config = dict(
    num_key_value_heads=4,
    hidden_act='silu',
    norm='rmsnorm',
    rope_theta=10000.0,
    init_std_down=0.0108,
    batch_tokens=[16384, 32768, 65536],
    doc_mask=True,
)
Each number is 500 + 50 x the weight over its row's rms, rounded and kept within 0 to 999. Layers, rows and columns count from 0. Numbers have three digits each. The size before them is the row's rms in percent of the matrix's.

# k: layer 4 attention key, 256x256, rms 0.113, rows 107-127, columns 0-63
# q: layer 4 attention query, 256x256, rms 0.111, rows 108-127, columns 0-63
# v: layer 4 attention value, 256x256, rms 0.115, rows 64-89, columns 0-63
# o: layer 4 attention output (transposed), 256x256, rms 0.101, rows 64-89, columns 0-63
k107 105:491466560526475542499531476414551473559556509497434546510459528558468514456549536499476547500515423473519381521489437593471507449549424534515567502479524461595476441554469443498559592474506472
q108 094:467545548463551427479513531488598434482479568549541468596474533634483509661488440489399528459466478528486539540542487426477509465535402573436515492478529471497448564568491490556527457469591466
k108 102:486570507544521546542534469472633473485407420540406420437501544520479510506479543519481470524509456501541577560487542472570574567396519491565541498493514499577527412541538466543459538653491523
q109 114:524462469495404499522449529505541558469519512449469522563594420441561599549421543537441492494415500540621533569514454514488595501544396520416528571492516492578482595535501521624522416610438459
k109 110:605542399578451439496486398498511504472533514442535458562514449572403485495485421500483563534464536508529462488441531483548507595553576442492507498591496642520551547484540488531508567507501476
q110 112:542485535437519520591537554468494493495430360580456453538526530546527502386569568527462456548528539529508487562403528497517464547417476498520473470619501540571386523625453462476468466571471446
k110 103:439479471457496569551473622447514493532507602450482423455396587512442549511430396456470529507488567514435462585524587564557452395473653483549468518480521478443555480492494459464532506480486481
q111 107:521557488549531360444550462466457380519485593549540564445518426475518562533540501486528406534527504502574596464506496437540468625481501557521462458525610575627476544521501408572472492473479504
k111 106:416548473484469593533583560494479513511490519523482510400616442591597417521596350501433604477465508539590541556562515446480393380526502540488502485490440492456528506511557494455565495459526567
q112 112:521571592496498529465558490540395467565576493454494575482546552393401534544494540535589554561466497435453409445523509601564532464540472583532437447439463564518502489474473543404498506427501538
k112 118:512532467521563425490433449500565457591482562490509490518477518559596432420489484433544534466544514483495534505546619512441543470499500475481488577435555508513509558496441622506507522482505463
q113 107:538523459492544480424513461512573515511506475456570383515467498531504509444479519525452486489593534506428545472431575549464457466423559477519522504501524523543548487523594538482523526500380586
k113 106:387481539461498590560458495452521573528472486490533583468525452566462530581520488542554496517516468468449504536558516553526500539520479540484479461463551457596486487456539520650495572499450392
q114 106:516516462534533514559508420576474529577538467491413491510575448545454470442459419355415396573508380506536555474491484442456560508478486463504576480460526503563539525497504499517476416504498514
k114 107:468510483548450432497475485548421447516487568676461512503417431518445535483644409484500483457529612526564568491534489516490502448520481522524541470551560465430534495471514538553388491472400468
q115 105:496538504529463447457430485518510461529500533487412455533486550514556658490464525519492535455430454575545450445552567527426474510504491490473411450505506470531533526537496514515504532462458519
k115 108:498470534388474538492498476649495541477437528536483467518466469443545470550515433547528647457533548531440496435558470451455536393547502458431501488503435412396497534490548489585443526499537592
q116 096:470497480466570498526408492518500530510518495539471426602642535573431514482495446492558494435451471454537520441490492543562553495496529446512534497503542525415379580546460525567500411519613503
k116 103:427511479453494469559617578477516508580487540516485475551498539455511462432524489492520471501470446464489517490442641395531492427490486522464489472514505550492556501535498503489490471482517523
q117 102:467503512486504489578529475494472493427516528598575508535533496490514485523482466547468515458494585505503546517504511407565501464478512526456550479509481589481490428494465604506562341600474529
k117 103:473454497609523436528465555526476588410428476496507530585543466616481496567539493509560481537473440406424495515556478485510485535519524528499514520579432656439522518539585550503583487524448563
q118 102:472555565516427509498500451502450541532556566561512442531424492480482516539455442481520499481348542484562506481455498446538474460463561599445448499451459441593448466529497465378494451505538554
k118 100:474505448527482529533474499527497431520452469444495456410487469480443652494455506449511487453485535516438553590543492514467440451438538520513493494542592532527429493502524491484519519463528522
q119 102:493486592507463461455432537366463548514558572427517545515466468496497479523462525529465609512493473537510496562608518488529469473382534469521578497550545523483502504507478548449430489467515425
k119 106:488464501422485425477577544590463544506479471430548472516498497640422502503454446500554516626527560466435544450546449454474530475620476502485491516543506534497625515458445564496439514432599507
q120 098:425459499494520466572570444464533487419497406535479470536429401443466405454445387382434472471496571431532490509572437507504484546490511480630405456519568515580510525512521460445458442480481460
k120 105:476538429433470469492417417471478562518484520566499530490545496496433404610489489556502493523482582454480489490488460440476545558492459502500559435528494474579515513463600533398442498518493459
q121 098:509497491528480455507417510490455455377600544502547495423474510513514473427522451523576566536548557502489583382445533482483355475505472451491523464524534478506398518443574427573479535460460499
k121 100:577545520451454491531556476552469547532501537541598473491520513468590516576502455501507475497486424506397448452521543327472479499543524487414513495544440529559570439538478554397484420455531508
q122 097:417469460570466556425472543500499480564516574533549527316517543507511587502468516469545526461499477551440523454513551519512495647540508467482524450417519550565459499575529443478483456503545518
k122 106:516527489504496455514504496464522519463516521502368436511467460397515544437498556446451582500473459504521467503456390521531513515497505498453536584587482541527464448436436538569483534480506498
q123 101:503524556535442515451520589455517450446566481325508502502471499471510456541532501358640456584508499577499477492517538541422413500521538538436413581495505531488513576518407550559479498514529506
k123 108:427476504497451573465499426488479575478514460481510508476453607509531414435449408491440470483437438613482637412440485362478576517521471527505531524532469474553487548471557586569530462509560498
q124 104:432536525550632485521541416499447418483470423482515610483545548461469466482648522440468461449447453492623501490501465505479574497537565513473442579438488414550487554470530588450463584489534452
k124 114:505461498544446432560505582413475500464580322476560506408581487530570449509539512549536480582501443591427473474530388497434424550462532505575526540480479579430417498518439516504439480582447503
q125 111:508496572532450626475511508467504561462490519427522508513415436563430503501510550532496550496493454474582524483577396549395466547579526472439489570539544576581537599470538514495367493393412533
k125 113:517430506528522572454392451491508478535467473496461406530553426530558538581511474433491475448503509542506483460495534464516475559452529540580520412483493572499515447455469509503528452505552535
q126 097:585497515503491452566493406542481500504491447481472592549509530481516629520538478522659474542528472425475482588504446486567441458481509447540419477562498493481521454426432505529535530468527540
k126 102:498498601518439525430501485573532561495479533502420514512511496462578476444497501534517419489548535532557563475382515551532441477509551512516481568498455526443527486566509449635515470600476492
q127 104:484506569496480531503511543513476586490451497554536519509520598516423422464550462512476551477519428511506426477562473592467410475514460511589443592510511515513582532483465573504632459499513556
k127 102:524474546479539527484398365540618438613509535508479590527504503544478498627420605544435498510483529408453424499563497524454520563466442483435532536525573473533500455452524492500424569578458561
v64 111:452474521480507480559499569554502365412461624522530547476473621447548437503527463432424484516488499511551513562507496340471536476466467418491536478476506479523504531546452638499434578517475499
o64 105:579508422469566490512479482544526522572506420575596462535396504460536555541483496453580523479573470569610462574558468497513579491446499456457480421416447548568457497581529475509526398493550512
v65 107:556523541475455461486529477521410630514520590467502525605538530541445485501475427500467492487507485438511558549507499507400513554499461530449476553533575604411495475509453471518567544470432448
o65 103:587451405479541455529525479565528469546456543538494497467538486415428472487480490494424525536523521489487499533440511540482433529550579459460533497481504502431511482472595506476391372575527494
v66 106:566423520532558419520463527502474536497536472478414576537504503570496503554489507547493450497495550555513526522448625530457559559536453571495550474525492597455466508458461444591542475506369525
o66 106:541488513591416543572564539530474484478344477492428579466432480449527411445567525492450561444486593509605546565545514569489443556509607471558461517469480459461644548486533508455530429513568522
v67 109:534551581459509492564513544561458581556506447563459479556515536557424601457496522478592538523428528495457390531496497596582436424464460524521411532427545515499513472463509449476586446497565555
o67 106:467523481476495424469514430525549594555507566536552489424562564402485554498537583562512483512536586513513444533377491516471438560642474431429519482502493450458538529448533443492440513436468419
v68 098:517515542520449502531457476446525428453494497519521490515465504573431534514445455398515504555605523553563498563500427501501428487507499559642498501508630486487508565480468508514422549576534502
o68 100:510558522567574518476455517518468624587468469648562521499525500526489462539419555388578550517450576485573523528577518474439471506572580470423593518502468454433496521521492487646523503517520473
v69 118:449493521345575532528617451460534492535541447389477531519529529503499367429414497389593466466479506471574550477469553545435542564474507582448416489562460496487460536489530523496575535576475492
o69 109:429444487516482439350459441474431487536524480447464475435478517486486449424447440496504455420490497406420422500548532477524470439493484442537587497589619642454548422527448479461413520540520549
v70 107:527482458597539457480513491499459462519462450536524461584463441618542471528461560503453456533484569395442569479478481432483467443519609562520563484410510538467503516556494522448522496586561521
o70 105:465451505447368557483460484388484407467483429483510458504523537471558578520425578481427523496428367473536476440501481571514555472494529555457470447532498506514523574534503582497586555564507574
v71 099:604469479385569417485564569468540455501509557521470502520503515561548495459500536448464505508506505414519503608519660486554561562557502578489435462464419492559439583481529539482452553580514471
o71 105:539516485613500502483515487500461450506511480479468477510464543467554472503563437503546513497500433343462445451400486456551502514513511549538503421540404518547537430486533478482466503486464504
v72 118:477483464462493425540500556497410476589542509439551549565506475454489525592520473515548593575535366453497547444551485517523510538571418533535540491397559561460595494559484425448530438444564515
o72 107:487409581506424434504475523608488500449505480487539439522506529524521532488508431491531522551438614464612423511513511629471531483508480514558527455564413519480566559439425546541535460547395555
v73 110:593481475452499468500536442575459674488472576426521432502545457506498451499454476417530479537507565530422532663552550470554473501521426558550461523544523595439570414482540509456491508496516461
o73 106:538453436597400541511496577505538395493478485461571438537493447531440522450563516509429467442540525436573473476485450429459482379561454506406522588582465606454598480521506485533500522486442518
v74 096:466570520513503517372481472438492556496530380536557475421402535497421475487482563543498486521526555561586500533501513489546452533505453451447360469329497551547463586476439471540415467443491462
o74 095:453529462506511500501482551531495422625523590507473516605565504410604458518619609472482477426505555453460573515465523497451461546398563529545633338530468509428565497496524535503512558510496438
v75 096:506542455547587541539487432472480546488548530425433526562490591479454574543493527604526453538488494459444582460448494512394463520528432565383583539513534494473450433545544443487445455490595577
o75 100:438418488486419487483564491505486512501563501441552479505534410420509556582454466438456452540436513487560499511525464484462534494526505536474440481467550470442470633631497525539494546460467468
v76 102:503494550528547541496506509493501536570525523526504562565478517515406540449407538544537409496516508486541632474492461556450497545644502472479467556511573417397505473461563394409461467531505549
o76 103:546490428588435574476486475571483517490463529545417477492504519412544473541432477504443510520472524484495501557548438442454509569512502394414529473502444468464427511503449469521439514467498394
v77 103:541491522534427501503425538474451426583572401446452440512505462482440505536518520525569487522449519556419519567467466545474471387461456560444434509514497497446510532565516595509420588494480520
o77 104:523432544489542489514507532514560527400543421521555507516480500563523385517466513499459440529451593491473537422514454518458440507500510482454532514443516471548433512399562474546534468416585466
v78 104:486524617484431522457450472421500535514490413451579434572499456524522430536609509523532539543465530492509495470549530576494509590580491509517501478519558440441513539540549537509535489513428459
o78 104:444527501459539461439480524507582449492495484617557516424600563541573512500493430527527615501481449497553498434523473480487453508524593544538509447436521514481482450529436477512464540507580568
v79 104:473493498608520486505571494471547520454487476609508465477509544466482412502508491536592562482499503587498467511521430443491544506493574486574466440501470501464590549520588611525557421546521501
o79 104:531483504451452423569430567410477502524444462572522497458497523437385521522570528477578474550530498568501483522516545571497554507542508510511533414535543461462537550536483447614426489521489522
v80 109:416509416473456479478574487375440563501537450534435549577497496528502456530503458553557596447487506580483587501488574468514453459414552500498535533520560537471481514468546433561488455535518412
o80 109:470514525468534447381458488354528609519504523504465562506603585508540538496530451493485516494538431536503479443486446405372456441484485471526490474494547502541491489551446522537580559550561577
v81 104:459542427465487433482531514446548437518484502529480483519553474501502460499475592421576531537561558499398467543440510530557448526538493490456512538367453531538426476510463400574525501460516392
o81 097:502467665486481509512520424443465502501518540445469444500507589416473513442529497514456575475485556564471498537470447435504494498528469432595551543489539515579467536477475550548552493511457546
v82 101:474456541416468493486540507476568438465380484476472487478528503560560542488383376586621451453467484446510530632563508578498429495494534551510521546499491445510451471498462402527484466552490449
o82 098:518521462584486491389477559451458549507501536442538686474446511447517497431497488555401526450516441482568470516514457474535436501491486499474512538509460517557616569492472612472562562466465576
v83 113:525496509509470484540548499443497491493474504531496476522520584378542489502497424563524519505475503505522489529627551571415511520500483516472486526483486569476469559488440533612483514425506529
o83 115:402539487481537456461477468558466486537444509505565451440457432643494414436537518451538593562549461424523537407463428570505443540468546503519518509502508457460472531542543454500453471389427508
v84 118:428671507412595530488580497478455497593374631433506603520528537542478471467420536371555500505542434547482537527461548416450531489430443585557567521527549518571553484455448475371528448448548538
o84 113:540410506472424328561533514480406554573565506388505490572461558473451495456462312582436650497514570441472402377533544490472489486591490491549540486494502526454535450564527559531439490537487502
v85 109:500428452565521494501504482512558470476505569540478473500469575598492380475485531376529470414448596487520480534475477546519534542497452498552540470479504463572509475481493521480463509432563519
o85 106:513498549577523450338484514540486469515518470565495504505434405557432488513470446433464518479509529526476570549443514525542467576479400496464524511416466514478490523523559502502482530519488494
v86 109:462490516581500433588412471546501548530476538415475667526507544523467519506420422535576559524510511507500467450511440530444469552472497465459504578520504568464520406421525471447494588509452583
o86 108:418459488518452495432495505618473515527494571401517470531513527527487497485489379408500419536603533519563525667522530521482493508478597587433508505484488464535465535486508486480453404529455462
v87 108:548481380551518530500495539451517508396558472539525440517490494476502452487540451521442475495500539479448526386498532527594539481424463538473499528575522442454543489487489455426526495483372449
o87 105:538565541614460511570422575471527469526531491500461491547500487435478438524544536550546550518555519440599533582560420484494542492583528538445468494515420443413610528519531509582529509494587582
v88 110:487526487495514472471445453461511507558466500502507435519563473430461586452533520561432521393467452536473389535522469521505457387536526402483435578498493587523493464450505598633476500473482456
o88 104:539542498456574388448507430601535521492477507523407590454467532560479475537573598455501444575549415445561533397537516448501442572498472417496545530520466479537431480556507442529475444539467493
v89 097:437545548539456450436517521469554538510463464608436531505425550437464492516468570503500502482577453524472551480586535453475402529535524491524545499525492473475463542507496504534579540514466626
o89 099:464446552539465494503546582463523428539475493539532594438513431562531512600480467557480451526525486474487500418469529428433561465565482533528591507499489345433481521494501456586492452499527503